config.toml
num_hidden_layers = 14
hidden_size = 224
num_attention_heads = 7
num_key_value_heads = 7
head_dim = 32
intermediate_size = 576
vocab_size = 4991
hidden_act = "swiglu"
norm = "rmsnorm"
norm_place = "pre"
norm_eps = 1e-06
positions = "rope"
rope_theta = 25500.0
rope_fraction = 1.0
qk_norm = true
attn_scale = 0.332
bias = "none"
tie_word_embeddings = false
parallel_block = true
extras = ["some layers without attention", "local attention windows", "exclusive self-attention", "capped logits"]
init = "normal"
init_std_qkv = 0.0359
init_std_o = 0.00679
init_std_up = 0.0359
init_std_down = 0.00679
init_out_by_depth = true
optimizer = "adam_variant"
learning_rate = 0.00155
lr_mult_up = 1.23
beta1 = 0.9
beta2 = 0.99
lr_head = 0.00785
max_grad_norm = 1.0
warmup_steps = 496
schedule = "wsd"
decay_fraction = 0.569
decay_shape = "linear"
final_lr_fraction = 0.02
batch_tokens = 65536
max_seq_len = 2048
doc_mask = true
train_tokens = 540000000
max_steps = 8240
dataset = "wikipedia_en"
Each number is 500 + 50 x the weight over the matrix's rms, rounded and kept within 0 to 999. Layers, rows and columns count from 0. Numbers have three digits each.

# layer 11 MLP gate, 576x224, rms 0.13, rows 334-375, columns 0-111
447518511435584432491467518428487396544464478540543537474553507566442425398532541525488530494539547457551502499474521528512562533483500497436474504382468528468495547519519484523475575512493437489540571462534513423489518483545558493530527582428538501439595466516484535483495457513514450481528587394492572451465438556486521535422476498412
512522557531508502504479525475389499485505481483442485481479586503547513563442480439504588501432531480435512505466455469508447499573470401501529598595497584523420514504516498423556523526454474521591496450547479455530491475522567530582497449477501553597520478509524514590501497476536411535534489561479514599490451550510460438480545542614
494459423506546513556521459534526513483505484460481463431487459501597482554482510464493522453448414552558578570549494432447519500441458525554420525554529481551393536592548501460457442487514516487510467488489474448517500588526455520474550545447526548542441487515513386474452481606502486541466521573438409451499507547541515466570577424517
540551387483575541476551534452505527530592490485494537515477505466563464595540453476440432549523465538509532461556469510483513550563351446501460512505517536452484490415449491585446501531458504504468553493493465536550524505537497486570529559542452591485456394446498523444534461521517614494568433487488463514540538399541490472532547526523
498545517477560564542555509524500525516474502428521573487512478399466395519552503491490513550447515522539449560537455536449426460572476445551469496475457420344497435456502585489512439516540446454525563572500495507478559404569500595434487443448410433551468551464529470528441428484427533459562528557522529524488558489521512548519493546433
447468498489477531514549444411445523496493564475540439501471548463434392505429553472485561465508443521518541554454495547518549442509434508468486494512516537509455541407521592491388463454547488607505476585509423508516504591490506462576596532568511479503472474381454500462517573476504503544451452467499507474532459469472498519607512476536
496408561542507475469474467546505547455523440580497484539533488456430518503521547515483490487442453472482561495500463403523493486509446427600522559452405512490484463439474455543507508526554480504487555449514533570568567560517509524503503489457475444455486455607488416542423502497487478474514495485470535580480440475568446536459532462458
556558514513474451424567480515445535507542505527499563372520429591416482501603522554545462538532490485508580541571489457463473447582519511402510480547544504574533473548524510457521480480488550446492527549538468529499521555446455406545472453475541635532490457495491473437567542443529454476530440540412461505499520500563571537565416552431
417459513621519433563479512427412550505429466568506461393519411471570534541533483459431525468524494538516493565402531564522520545470521518454526508458500491447559494489498518524570536461574471615536542513506536545565484494481469442506555544556497536503426468526502490524618525552382496467473470484484504496492488492491526451602487546560
541527513514502454486588464362535516424589432399491540469391467561472461578528402538567484484471414442490523362589499549484501495438509470536488491505428509456519570553493407517520497447593474467511591510595488523553469552590458494527524443548445504529462553461574502465498445588590468435518417419561644500427453419468534556447563481499
550537567497549506497540490646444486507552466468458450472414516483528437404528459501488543557436469573596527571505442478500529441458447441556497459570498505579471498464404452522553509513501477488534499432615440581520544618565509515401497429464454481553467430548467555552473472472461583532532563505443445521551496490495477470505510504601
509517504468530556483518478516414479556526478432518474506489531458455562540558388504546507491550525393508497530523464472502512455509509532478451559553607475472482440460501425573408527413379487567499519545489340475511601453498430578503654470529476489550512494536532429430463546538454553583443526467529485540471456552530580459540485587475
475607507450447545528495559438537495567550523574484523430452459534523555519513510532429441518518464450483493489496512537462560550458515460574488590407506537509556494557486535437532493533408399395475566546557479501591434473575518530590526446508523555473474483494460556557528530500571403444546527487427477490560394480512526484491529484471
530526460517436480400530548567534504608452514652433516518475481478588440491550467529442574443543557488500526559500465461540557517475500537570480464464453426472479514488504494429471501525541519551441367434406512556523427476521447485428458532526576478440532545572544535435447486593452494463478510511424490429569526523526509536516503459527
523561545523554534514465502451615480506536563455411339504484526503460498487555376533528428475487434503587466473651510476448524502503507484473626447590460446581515478569477355469532566521620524605558514606598478443540580600592504503461434463518487521442474455572491507492515541535582566466497486492436530480493501528426524465471389570510
431484498502577435478394528528521476446556464557564523560503563546423549603476499444503476570437503525484630536585519561522551494509479555557642578558491471514478531545494483482517485530476578578638503551495434514509567499555522466356525516461523415531427488492607460528486472480509459560504507511497432411511578495497535465515465480610
545502448386582511465495585506549565481499487515481505482453464462499509435543448539514485421560478525495560531545508552519485513561478345452485647546518459514477507462512414500474506533634523513544444547481545510512463485466516468359556488547452604476410476511515479478502510597521557558390470497565469544532486460447542444615425560479
562496505429514490433417553482460601518466470485491534477574480535507520558452569454545476417448490430460426557554435486515549488511505496515579517525409465509483567491444448502486473510471492462491517488564464555598505584507392591484429494476492551458497474537562435458440498547526603492454493517541391545511489572473470530575610445589
530495557494516427440507508538532450489538545452441481473506523575521520456468510461526565540586474504546538433530500401500507522449536477519508555557528446441480598441550461481525543452517472530396469456515435593561535474476565502546472505400482572450471522513417470523505438494467483515496488436534559570528415465399500521490386558478
534462415516484476482538525463452535522374486478501646506498521476481464437476444478540506557578475537573589492514515516475486487432494546443474516483510517539515418438444564517485468482370567531525449414393516440490541506485476381510512505522577423472537451499556459471522497463506525508489508631550536508487569495436517492611594482455
499449505530573571478484489416438465506461510505497519561509614510517476547443492445536505597534389386404452494564499576526542594430637436509532454413490432538486508373476464509537565499569540571574521547554467583639557422511486533530442510556509559455541560414543490437486523533428374487451558552387511552444429396448493534627475506560
516528514518510402530506582494477518445475406485627595532502621504486483437470493470502589436463367501455498416506409490508528525528543482575516583415515591426472554511387523483415467480480501475540468489578451490519481407518524546452534445529536519491485510537497574545510464519459481530483373550482509508474533447482399473539446487435
497452523544472456461447455488471490547522537470498469392443409460527438496413538513509495488546472533529457601456503496552509552533559542457425498462495497473514488520545528414453490464614489507481450537454496523543505478526515506430494497529541509533558583528486582480558433596499427456486418528476520459531418448536495474484467434492
521477500442491545497536474543513486565521524541473486533377493569510544512468481435472424454454500476549402442497555542506459502505570431565520475527494487485620477461456561511519480491555588457493489441487512471529526550528454542531468511500536541507499515452521455545494523468516477575536511507573519488450544533451555478551560531511
487397554481481492522593494530495404558480509477410353550509565511484544548505584465470473475476497608506515470447498560466396480438564483473481502474533497524539497551539589416571515367527407537481407495475518481529397451498527446444520432478480406536489469475459529499507537497408526540440508566496591468449562477537506444506478512549
484489480417506450547519420468513524534533524442531543394480610470510466356573502445509491512477488550399508516548547435517449358528489477602477518461537414594604467541458430414463431406424488423531463466499503527480505526530532423563397537505509583564520459456438558540477560512395524513478523547606479517496401486519466467494567489434
529519517424479542459455500546508469510520504450515587494505477438463554492455575552406410524586525476492514514565462459526547460446479568429478494533512442555492511474528561617514484563456466495448523563524494437444518478490484522457565514514469498444563504545478524451503514475488487480487514421498499533508484581518476543495520566506
435496587492356495478463505521510485532433429500548598483472531462479555541604416487424520586512530465477521479528566467514553459510543503574500463441500507575501441497453616583550486443470433455554494426508497512524498468545561411439537557507556524517432450471469427505495513404517438474466493482515574576571453422441462512473529511479
475498480501460562525424439474502461474497364503500509478499571491473496561439584523477518505514613484491566512435520490502532508480602543421474500501572498485490451533491478432549534474492472417426452537556461464494455451540512580516446502562532509587583467460445485470553363503502506551533518479555549484502462509539574509486515464515
525527563482555421491490586558555566429527554472432441448491508470573503385539478437524566642456479468482536541558492492531605515443459454530614500477459485499384565492430448620446388518554476491427485462528511470558543527581452526496511570517541503438531418483499564543463433488407445518459518379568503547502508520484499543463475486447
461459505634581434559565608504504538496484554457411470498515468454541446476585497536542436496551427521557487530443479565517559516451536433527441395502595574518477443527571551391536455479540500465440495498570523492548608570444485471545496533531509495549527525553414464442469485563516502548516496497557538505415406418563476481544526491470
526470489411498496465570462475508623506484437594536585432509563491562459582538500414499590525527423484514549503466448530526549538468491522402421540471475529496496538488459508493411505483486400390558488512552435525461395538483403473496459493384540544511485516402455549503594531390469460408541505496445464472469475475554485416497429505458
488507431459506526499527512518476572540445545520575592562476537546491479610502429511423582461399503470495481504498460514490387566547457499492421629407575511534506411545530514494479381545455474365412487550524459462411400527468528524495475546507526526524516520457525564480478492591453433419490460480550517476425456462522571419563523424504
520567494510471508499472529483444581543454552514530552514560540439460518611492452486459429497478546453562469565441436520486470477517468481516442415651554460497533448530455457573505483513420457506517568538492536451483633482560542501526482543440476462505476446464481519412459493497548454443488562479592421538544567422565439569512563397521
554554476573494511505511464523481455516454517508444476466516502573645535472528436554434462466455520549511514552414533499593477641482451459452509482528561508518434492520591523499427483465602520475436420451454529499486498462515463466523502472552488478512583473441512528440424570513480493516479505513402531459574492449521419432380470515522
482462464602481551452465520492424536453496496476546563455454508448415424482495510456548461523454434506551512558497570481556512530373545583510554519510498462467484527452414472468443498522584491429486500460476452524653528523474517480574541486507509506523427529541441531621483433440556426526489556521528475521524435466472522457572476478463
536496538496535490490531514468579556503531510540475485503410488452500450506603466584566529567580532422524417416484446475521552461534399520487455506522436428467503536542518494537549489493495494548519491539462480532510535412473408551523494527428482505512528427438476542397497486568527451445508490422538539531515547530455447446500448470537
536488527560504554538544502493478419453544424466464504488449515479471523491557446440500567505435502449431543590436461553529546447499419511553464446561707495434562457485535472505513429488469507468414550535514475501481437488503511451608523486524547493537553560489409472441590487379501518370512584454522517457521593468560532505441556558472
559495500460524511495499494500522532520490488453491441396413447563541578514511517497530449548535504527569481484460550530505502496431465433421548466553528524466478442522514478600488561507542465464489486451456561522452644478443607572595557525500415544463542384579441436475491495473412608547493529464507618469418534506521421518465497512548
512525465515412463428527468399377519419469429459506474527431488479522604554511654508578506478511538465388557403564469586493631475485544496496468539559492545535620583532493505452486487445479520518459476559391402520540595509519492456525574512552545422503430469484543497531519506478557495469557497603479570445537462543463480562534451558435
456434545509554571458436575451422562578549635478516514561537555430527569495491462447560490404509530508448446483527495525514494494477519548579610543554495409410508575497477518496476516534513546430514602479538491492512518543549495516631483540572462573417534497520502506567493558553410446496495565532460379555457543461455489462501473514504
538481500474483551450444534489408484420532498526472490495439468545459514597461440399462474506416493533490567533421499519521609539492532461527456550545530502506425477474457499452486543440532523465416447582515510505468518563412538525537456494395435498579500466515446468468467589437493422602519460557520564483415456619536485489587487615511
# layer 11 MLP up, 576x224, rms 0.136, rows 334-375, columns 0-111
450550515446444517484491650516542518594466504502496483522533486454559433548521511493495497498500465449507484487552584466486494446484569490544509490534553491502497489535502431511449496476493486498530468508450506573577458447437498525474496538508465536438544535530524578537493413543428586579471533528540516443511525501547496529579522512588
478522467446464522455469495491533510520526495547577453478544433500540456579472546493450524476541526487418491533544562564489528444506429519544458553518526401471520554488505475500492533562450477497543525501436421516583484505424459435432504537589619529435451532502625492497515443528392525549476479389520497499517554476519503541459525534481
525461443478476484485541444570577567498468595488475553530588478571621444559562484435452527425508438575562545515488499441509527432500523591504446577403554451533507555495558593454441566537515482418542494443471489523532463608447364501409558492529532419496485512518527418477457497525548478435502532703467397501482515581536575486454385470559
444465543456575612505485519527520526620556595597463530498444475445522418443484430473405588530514517385556464468437464442498619488549495543534522484496501477414442483401499555581519495423444530478404521554474388579597576381562538534490521577513435628540535454609505491449521400504462451567504540449565455607529445483480454416469475505534
462453524568516555457650457438528544383502556471535582518552547518597486413576506464458559432348477487486541462450571456570528504564471481479585466494418396471501586422459565431519398468489590392553483488590509412548560542459500600497539510570469533463548425490508470582449481483526602507524488520509446567509534539566491536473444388429
472540501504466531542460541540456496466532387444505432522501490543412469532503506556487551547503583483521509448580495469485475505512451448541420591467541387455590601499496496536425496489433601575451440481577514453465478502444525509427527486562535499514534493464520487423483464516554506548462484480595536472534629467504500446540450463533
534474440549583473514551522455473543453492524496518539530461559500487463415549479494524523499493477514461526411508487483467506506481506506494522534523508566529509456384426504453459529526516508499561551493489476397466571457552506492476492560425520452477473600568497514473469520499573496521471558559473548495462460440434495544494538479497
564580496457503490504494578562406459386505440407539536507469555391439527579473456534492559503513511450404545489463542485527473584475440490544548540472550571490453470467440428471501439567465516521448578490393451493480512368504502538590532601591556579513592440386594500439436457650476508403493542407505550445412549483402372441466531413543
532570484479405550555424464463463461600488491475533518518555483494470527477484551468546554491481560522552494459497488491513515428478506567527496530520490476469461579476562519505585452487456493472500460461494478578457592436457508460449542531587456563480507495520581451470419624556543577534486506490681581541451502473446480618494371418447
439506549500459405542481516382481522533438494478590410523481465538554452429470439474484430416572518484446515455510494536475478431484424542468484455504396542418502410482520548434462420409578446565484551416418567475484474536467542428583507472547519531490365537559485501516522528585573465396518473460502482550468437493606565538522459613543
482467504549606536490493450580479525461510480399444480529506473448560491551479534504599457421438518438495473406523390535489475424385490511474478501552469590448589517461531579513562493517601587550518549490512458453572460532385535576465440548537485567511601452511491544491513491417468466568526557494505539538503443390450570477469506494537
587512480476461480558490506474483471425481527486414513410508470548551528607499481484401478486492482417548524463500555535523560425533522567448455440415543623514508477465424530482492445502614601444422455427497491526558524463514488509537526503466530481530512508501531557552490507505531531528514518554485459502488586476567547478545508559580
488417436526559537455468563516610474467510433530538600490512496574509425447490508566525487541418515553530493576549514468486546463422445530493486571520456397462542457450389480525500541429519487466605516525459510536511470474466465506391401549483486484510506504535516598532477399415570480583458539501513480561568566462485491447565508555492
455468548501567495529553557397542494517436464502530435469527515474539489512466509565578414519527530504558541527508449471517450454436532454442519512499508571553472478471558520484420505415532489519491519519520504483529448458493503529555514451506528440501525477518421497517442565438494472477517430473528495530467464550574383468545490571512
517412452640581532509511543438537581480553495540539451536509561462456631558527570513524469409448461404454486578432513602512430480308553501533529445486537368557527629531484582541515594472576575540361467543591494544507486431460505498602454440646489470382468538501488565569516522518487502476417451531555551504562545503399439520437511517526
530513494513419419462502458455520549527486522504544517511518536443488493535496512509450525469558478529440488542517536551477559426539488493515622494444515475510481512478483431467565468484558489476548542590523475592462432451459491488447416519475533540475424443421530473495488557467587515508516511497436507422428581508457496459542487464508
466551435412405506504551439502486470556586496459543514385559458583529607556514506512593473558601431474467470384429444537527609429426492537607466490556491509593541493543488490488414512518461479459486561468549430618562516510515455530509436582517508577515498542574495514518582404520481459433507564454478461469524536477455571533422524476564
643364462509514495572541442581533450462554465506529530488366456568492455482507547526447540447536475418486449490519508508470485500520471487573516470625426529446481432363476418509517497478514561521543536512437518422426492569449508459506474539474492514514510532510503524549494538435561420528595561484610491551505552402520463486537503479538
610515452629545477486523475432430438479462427604477451479498498425416426490567492551527603497436548502509556480563505490515505533378555575489533524572567485433549465501456486485560533402501499530487561474442471549482431448489458514469440518461516518619552587504441476460494433566513450439524392579480509459490528499599480460468556529506
439500441493479467530583506510569493458477582537544524452494608465496494449436538437596437472519431492561534485457467417560431471403484471456378400404490457473564483535474572489512539571459495439502487472537508556476497510388473433548531479588610473537458516607523373413593552535528486553502493487522536474466475500505515508535503500414
359446496524500550463409457453507485422455467476544511518521512369425448428568534479539582420529527461500445598498492538517535479487430548474515481527557475532554491491431589562435481501405482521502479534515541531541528542613496417517451599451478556462563455493547471465384454527490456436535480563460524482495477443419527443528557472496
558478404467484418542581577484546571517517505555484537490440485538494413480569512476463442445534512556591508480515615475486484497497539465453519508522436482416489452564486507530523515508543533523570630445514468496511441505461444451425365454445462491532509415637465520431519486461493587514433468535517444555356521519516495460420574534477
531517521492510407539489468555529483515459489504547453539487522500433435469589407522340447412544472473576521452401520448517512518473483431456485485556513581445481462495498486468455506438442509462481564429516539475471511491507484443497494507448535543484473538551440553381553564425495476432561519509474531412481478526529450536488564486532
488495419375531531484483470482492505516473432405533471564496516609512517510434504528527480503466429438440514524472462524478499470437522432548544455554478516461503463462466462517497529485466558541557628513494548481571596508469475436560443418446502468519428446488528536513544472577527449510570421407538480542444554527558545474591446452511
412546515430509454495539433468529445523482438518463519534569450484535456496586505550425432541544521466519493498565513609521491548412510488518551515571464506530523419473488481554482501478477528487507419500436482542491544484505486485612501447457451533465449557507505495495538550447588499403469528513429523485406464495525515479551493462480
571475538497410490580468503430629498462440497566493348477581361510533469474431531485592586513607512551533412525418486565490545527589472483499448429414501562562489413549561398493480445542389497534535546447571515425599456517534441545544498459508524532444612475484556517543522473592526489425537542538543429506542531463460558530455454419512
488424509462473480503526572470462480595537546535459433488513475403512427518490490513492500454483501473527537531583486527564551514449530436458502477431629430462460483476470516484507538474517447476482477430503529413524457388568495528545625522516499450576492477513510479488484470464501493471497474507554525565483495434470404516457539526451
475464504581570565543472516452477424468526451449453503588500494503487531417468497445454561446506463506492496504489491449512556538440474535459448504503508468543475549469525499520481559543579516459503510479563489512441621435484536490469477459569428437563470437488573574488436457578419496553475583490512553542540588494404505589532441486488
456485484445548529549478493509409515491562567503552548503500563434513592566495521494668483462520410449499472505551524558449508447526535492578460499503545526499536562521502570503545538542524462418507616521553494534571554474537526547567534523572412556467510471467464432572569474565518541510480486544511491532495444458479507439480470527509
473449507510553532535404495544462517525494480466449483518473439513429499503482623508529581496488551427477456572397515536472533484459464580549415510567539485453487502551466466566442484485487587465475516471492494465524419556412481426547528553452501441501528496533488591571409461557552484386488500528457492410568541525453460544489579488405
488474543459553461444572487482549503527478478489535467550498463435453457477522490542444563535513446511509442424439540426512481490500458570434590488443468519448532552477509542619483479535571468474455510497532487502470468545514522450419475442435513519483525378526500539471530496448429522460544459510529494465479533456520551591505445550528
506472521487468476526557476505505527518455534544587540421482464543533527535533536456614559480445425505491539494480513435551600454578444430541471483526465534530481427467377489544452460457496515563487577487521416499494464558440524437516375488506500464497527564466566565460497518500488409438477485525499364430532472526460432496549501518499
430588483538461522570507434567486642503393499551566590452549492552540478491558508508504570528455426489503534528594554555491529567514516478533542537473592439473515430525419551455536517481427434436469548456432540582466472490475462459427488584405464503554508577465524495578481397519510523538514427454605476503496509440541489476488492470492
413547460436399467398576480502572540509488476556523460488542449445533524570476476514462517574496500442577513569506486455467629583526606534558623520583512440494532432472551498433433517505522517472494517455362441428552477512538459473405511487423494491447538429556507483470542551445500609538494460612445422504556598474546480538543564511477
481498451484390415506505398457479472496473473457562516569480473500551489568532496493546473502519506467526437503445494491490527506488506487516512471495513486528536457420521567474559508569484540472437508457499525505577464548521524545496498541585491485418449449512490523483503503397553512530535558447378512425519460511438520366473534431463
467490453538540444485548548528496549580483485477470509480507457530511481478516594486559613461542525479493708561450544467490524524499381503501526560427452497556478505439509490481531514531533488493489424523464490580455489528504531451557544510479536568502431490439550457477514551560533423538463575575578555501427523581442465471472534502531
530482536486433453528421452546480391502449499517522489493479541534401634559581560540547542516462443513496417590463482538506512568442446518559495435481448416490523498426539467465529502477504499455430526537588563500477484515461491424517461446524525417412517461561458498538471532552513484563522545562449480490533520575399521475555481523544
539442492489585481505491533524492537442563521528424475564438500548506610479554559442397559517472500441468524508497424469534527486560557502372482486516466555555557533531475395452467582416539528560479433429557459521483601518497528431474479522465527510474580446461490500562532502524463546479501486436468540513526563497503462453452453466532
515528456539532489548377515496487498591524530472494447494490400487448476509479473466483585535484543530551446555489596502492409577549595534400575415526468490418521434496548588470496450499524488464577456497470551518423534461523509600531476535525453554485556474568543498417498494524429543551487429532436561534564534458504503449552561474539
468591485460500517465507459519451485554452533455479544520547520450508421391472527500521486435463514531411446506476432565447454380503436536466569526405582504507426493343442484444565501365458427493536483489503493567442484404468466511586456544456486529487561500427583454527455395561540438574502602423497474605506437514459526522532505408470
505577484425524511520517467487542441418396409548423442517434503555563491495489544534439463493515512489448416498503474451503448521505457485498545519519540500510500522490558591503546426521500533481498563460559421491447579514475510507522520429494512508486462448435404509408557450564492541477540521480582534537485485367449532553545457395448
465518484437522499533526484520507458571588573552491552495405466481520512608480517525477579489499495467493464483552478509520488476439459495473569567570536562472567465481560496464484520501495515513567468487503503604504562551441480500497530567486486629475607438546563496559551462509432524534467516551505472455506503486500553573492441474593
# layer 11 MLP down (transposed), 576x224, rms 0.101, rows 334-374, columns 0-111
520453511532483536425547419434497607477509548461524521461492511460415481505454512447418486404477488528590423531435443461528522508444456519474511462465450569502525558524440549453526548456473510573530470506497473461485565513499501378519468535475503509587535485522495470479506587478537450518643583523461496456543524434490463427507465577426
472433490507464586513513635588424479509516457540552539589491524540437489482512579430538489512525559507563421442506612526503402563490468575466454465526550452512507462541537522443453466444501460433517584545567472496523536452568493583441503475591552519446481459473468515517473609507568446563407462405459450472535509495461541536534611527417
564452495431481434578476453560482533508601524482437415541540443534565538462546470482457523535585509530623496478536503414660586572496444450509582499436500456409516518447488478391528453469512519466492516441394504473534488606504371448451551547553529459552511469594573424420558467479493535409576466558553565496440477546435588497528514501441
539590493470486504502549411515520404512475579583390474506655469492501446430475567524487506494428475482521534556495415491500479450377483543555575441574434478509576485501528499477606551471435431527509507419539499577411484575555468436482448459449495495520538495475522544457441429427507474499511434542504493488550503438429510486495513474545
517500527494505640555596471452453527514438526483595571497571471476562526487502486481466562511371546507533585615546479524445516437537555524477394403458475466485529549416449523474450522480506640435456434477633480482482493477559502514441520383487441457494483440568536513483505527568469515525623427448462578440481514472434551607458515468560
475546490499507509514634504558518517501526457486530417579481491613503546490472462441545460572486459553521549490447568467525489524468463414442549474528538560493504533537495512461451447477536428547512460506498567505502408437513454485491562518489543453444459476530408522587576543511488416535465505504488483573426435528443523506537506457491
427478537502535498483517472485551475512471535527539424518505512515461462576449495537504480468463428495479492458477571520335508554520472428546479476480474560437519459512502534461520546507499500492439494523501487549529514536424514473487481487399526527464487418530441502528520486515506506483483494476531463480555528473474503472482518477540
514502422474507481467469449539509505517563560407468561502536577497420461485625479457523513467505490514502502559532506429407483505426478542371470387535600582497490416411484487502485554535456575497374471514501440420473411515569506493465517443559484511581443475551538553445530486463495482534513458467371587545499494505497484550537453490494
414518484485448608584581449573424369488474458533524473520396519507456449565497508524519445570414513494438423595494495391598557468510523567455499437506487442514425577567582466494495547524469475496466461417520529419453607452534489511504460513479443480488621518574522573557481493453515524493506511429542531437453538471406485434436554602479
500561494482486555443562470489486692479610526442464374542497492374454392585552472547446386482573435512503539486482405491391503454486418525363510512578591570449484464573547522458527551419456574504486466467398494507569553449588506568523487557515569477458468515452532423370476614484586512483472458477530489454554531467437538504472611438486
602487496490556490476534540503601420573541500471523409399477462513525462458400496548546500458450483531520488456516532409495437584568513557512470495654578538628545546563479454532590522442562390490509471446550487468494535571519540494458489533530428481566549540631507541452459522488445535508637436525565426508465578526498517513495406574495
543408493418522436512645516529488524482508494590465531465563547502477468450450514541456502466468553561476529425506547417551505531658462547620554585468565494474538526496504486466553416535499453472560507523482481542484558428505457462484441533502590575557400479449513501523582528582508487567553516494507523377499482433564476536515506517474
569511522572524522478559513454490530509513436452448546560491456461472420463474454496422555471451500469412538446475426511481542498407492450530489490572474488449387522502469430574503489466567547493511519552529450530531523467494447503539541534392461443543534438522436484543444554497586459511564496513493442623535566495449505517466589474436
543533469580397460458404522550483504500480552467431558475431408483421523479464504454478591499475513490454447510468551520520522522572515462504508509487561520469459589510429450504603525477455530406520492501453442432424525518562451476446453556460502547541496561467525496551492462509482510503483540496455514496536551359414513494466419488415
473441521588401547532506507535476524549517446457489456440512435455616587508542408526532415446429444484445535527444523584490463553435495494475501563533462547570526561476412468517477581568583599605479504522554416486561562604532453521387458622545540501529482537471511482452594478460466523522463424376536577524558535585492437426548476557559
476472554517563574523465493466540509535567469507524505436550458456621485420444495496458545537501512460526523448530498495508559459514536553593513510536439487536563483536539508504519483484540536464448580436408508491586438494507558595515644497489410482407561474530396498486493469548461542500609398390527506529544402542414510447463502496433
514519497549391439450495507422575502510332495428499526505552504583537531589504568487516552569499468423544457573583489403533533496435525550494520424435432601525525599560483536525580476408496499595443484406589498419539484490566531483600567587444505405541562514528408564505517481476506640424587454478536384461396526481546459515452490492558
530463426431571467425517440524531524486486494504498434540588466531561543641526442543496442525531499562487576511529509497434509563502659525497563510566525458520472448478489512444474477506445508455587511502451425510504509501609435578458484511506513533492479487400562456598477542521496531469422599489511473435510429451527510524526477469474
592424522486520509541453484470536424525498444437550522456464514512516436537519506524459464452541540544524563518517513496526467498511538493502432498554610424486517500516481498365506531490420492542488532586608509499511473510465544506517543512560503464473450492447476536467463544436505536499511575528526490455543433486458488588543561492456
522533400495444519470526478489571471541483480464515440461525554520538480442440450563627541457514515411456461523487491573495569522498467526530445467435469547435546450513519534537524485580504508443601547489544398453463470514465457488493583460557544463633470466516492454465497412566458565564496455518429448425520440557607440521512488525507
381490516485450528579520498505414379388571443448424534518476519540581523449464505521576532381558459508503445488544531545519465507523517430480543452469507523506448497338468608533463490597544509501484570469568520457608452477469499485448500521513495479544648351538499430440495465516468500447471487509430558520482416592583569508492418458503
449544546514477593440514463450463409504486464401507501451422467449402552528465455474526466495454573507267535539495456534522450502423421445434526477506505535574467357448535538498499540542491458508477550599639480461471509504493508561518478525469517472437567470469483560564503577491525661490443446470395507548561514465494459543575473504540
518546421480510553471559567409504509464544483483515542502544505535496507490534513503584531512476533524417581465486519484536506490439482554485522533500503446538482564465507482561491517522418498517502498501575527493452544506466496543562509492542523513542526434499448391519482581480524545544462516483519507486494577568495502496535463575526
514520431560499548469492490531475469493540543525446454510490469548454477537442406504525429538533488420478409457510447405556518431495557445509448467481556537484481544533527452514464443429454521493493452475462545500498486552544497472419462548439427456556485541537484588499512454518487524576528576526535511501548477537569500449490489501507
557456491532476535497533489514512437440495483525558571398469465566498505447442583483606578438463621476474463502544562461597486546537468507465450468523472470468480473480465469550457537459526446514479525550478517525417450453556558516536513484511561546465547617617524491519538473498456458562524437500460415552504491443477470482433488425480
607510550518509525555488442439495511499436552618514594474497537527469451598391567540506533460484577453532563500478481504494531685548471450514550459511477449495516549437564466567496503600481470481496451520463508433585497541585508383496531510452496466504394422395534538459550479429480354453492620494583433490493595516649551407364504444519
542491529437513568439464462532516540523449461474550486504497509493490494534429497487490417423546482494498467531550476467567500434517453527462503567540515464520490503463556558555550451522478569454515516544482479441442530436453472530429487474515508483495548478466505435509566574468464438506512531526463494517540511548478461519524390556512
569493605497482502463468556574535493485447480560484521522528542559570526473505546493422575556540506489618484591456535443532511503538427454513489474444494456491574454463493476466538520509499504533481537493487467521531453578403476455452460439525504591486527514558540517485501509449433530526507489533520533472454463533469547428408612443480
536543506511505576508508434520479451514560453492498478430475541460510415483485553509477452543560561445513574481443506500404533449450605471432512542519644558533489529457376537522527503511582500497522526490471552456502510516459560498557490495556498460569564541589479532416500418494416466520557493495561511546448502529561632545544448466469
431470452513548538498422441591517495528557468557552487417500475407532489584510492554459564471529558570436485516394465493443512552594514538500503532466503470458567517500528464438526516452483489512517435593485525448557502551305567480509600513512402511493540540503474441436478465437444600541503547611474486460449517520532558499469569565424
574549488488494510582504525451469514501476545484488533552572478535539452493520497485452493541457509498436490444580349502482509527561596509542462434463520494464476576482504487519460446484528512487600505493546461500547515454505578491436447528508406495527504556483490502434364491511517537527535505440510482509548484520490531430443624471543
485570484482571552486493508543557553500469423440537492453460522473440536540476566523452501531554437454539511510492506523527545495548480609464507498483419433531518489508471524531447537469525444480457480505499517480444504535468509469527473489456489481449497507518533565414450538434524461478556433478482463524493457532511463510540410517462
521468493519568501561492499513450507488493520578500519487424479376601534442537528539444521465483554444528523452529463486633415435510508539488504517436526503527506410539446483570535516525410501449539480548459503533467469429469408594450454531470581437556451483488485482543541478563550552531486491459532566434472587507462439489474510413469
505601430542387467501573519497537575508522466546423476570478483476494546536509560472452517447494432535545420528472548495475507573471513360549556545528501482452446475513448406598448464442509480534495491477479457473543445508572408483496551506509476477530539505467532519411421661514453388603426526576503508529598506488478494554540569492529
511447517560540526461500568533571471571551498484503494456556436467436449457445479449508517485459467470470481450496525481511502524499515514444456515480534517464427575578418471490478531475475435541556449574502484536487495421511478502525505485406507532516531560523472443553497568574441549461524450503589528585479525451510505587550488527495
465536552409507408532345480563516483492415516481465445494531443536492477399595498505453443418487486492514470498480565499530523381548453446484438478557459548405510581559528562480520514559437521507520457499480473452454507593490463410460442496523429522451462545470520516478455540512568498555470547511479570450449504470478428521402525555511
488528522468475494529489485479553567566549499516463611506471549455475443400450487441457401421447501489554534439428479439480505459507508561501502501559549571537484491614445503459464456526488524453581447457549456485524565598529509502464474512513468490566465533425520487528504532413468487426484523528542474535517475511512486576445530533458
575472505487443539473527467499515407502442557551539485537459467522475444539442494522464540503500528533395546407477495480515507590496398503541543473415434528504520525489536500457437471543490527573497423502498498468537518521534466485522547512534505483547551512520526460591526443527395606583493546507546450501505496530553470564509511459525
417448518452486560451600454504523509557434514537462542514553538451472462388491521564496551484505511457427546500506462581661538521516479466534462464491488538423475494453420512378535489526406559599457553461517527570516462508563459412512424556492498482503430550408508571519471530445518472478529476451507492545503443528414496567458537483435
578570438481530552432529500541462539449480499509492490443535479533452544541479575465529563504568586481389555485447484480437527495474469514488524486567576587538485486491555432455500559552469514473409493532520532592417567401523423422503494485545524445532498549518484384467421437420580481615440553547517463320394501556460527515566515473499
527461578546517474478560502442390493481559538444482483455532506575476536452498488516446459422530481499500436596434439532439529490526419549473449523508495518573514515571474486482495491490485506509531523557534521452507522561563535527561502503566516508525460541522570358584579578560477470395529506554557488589500398479453480478476459507534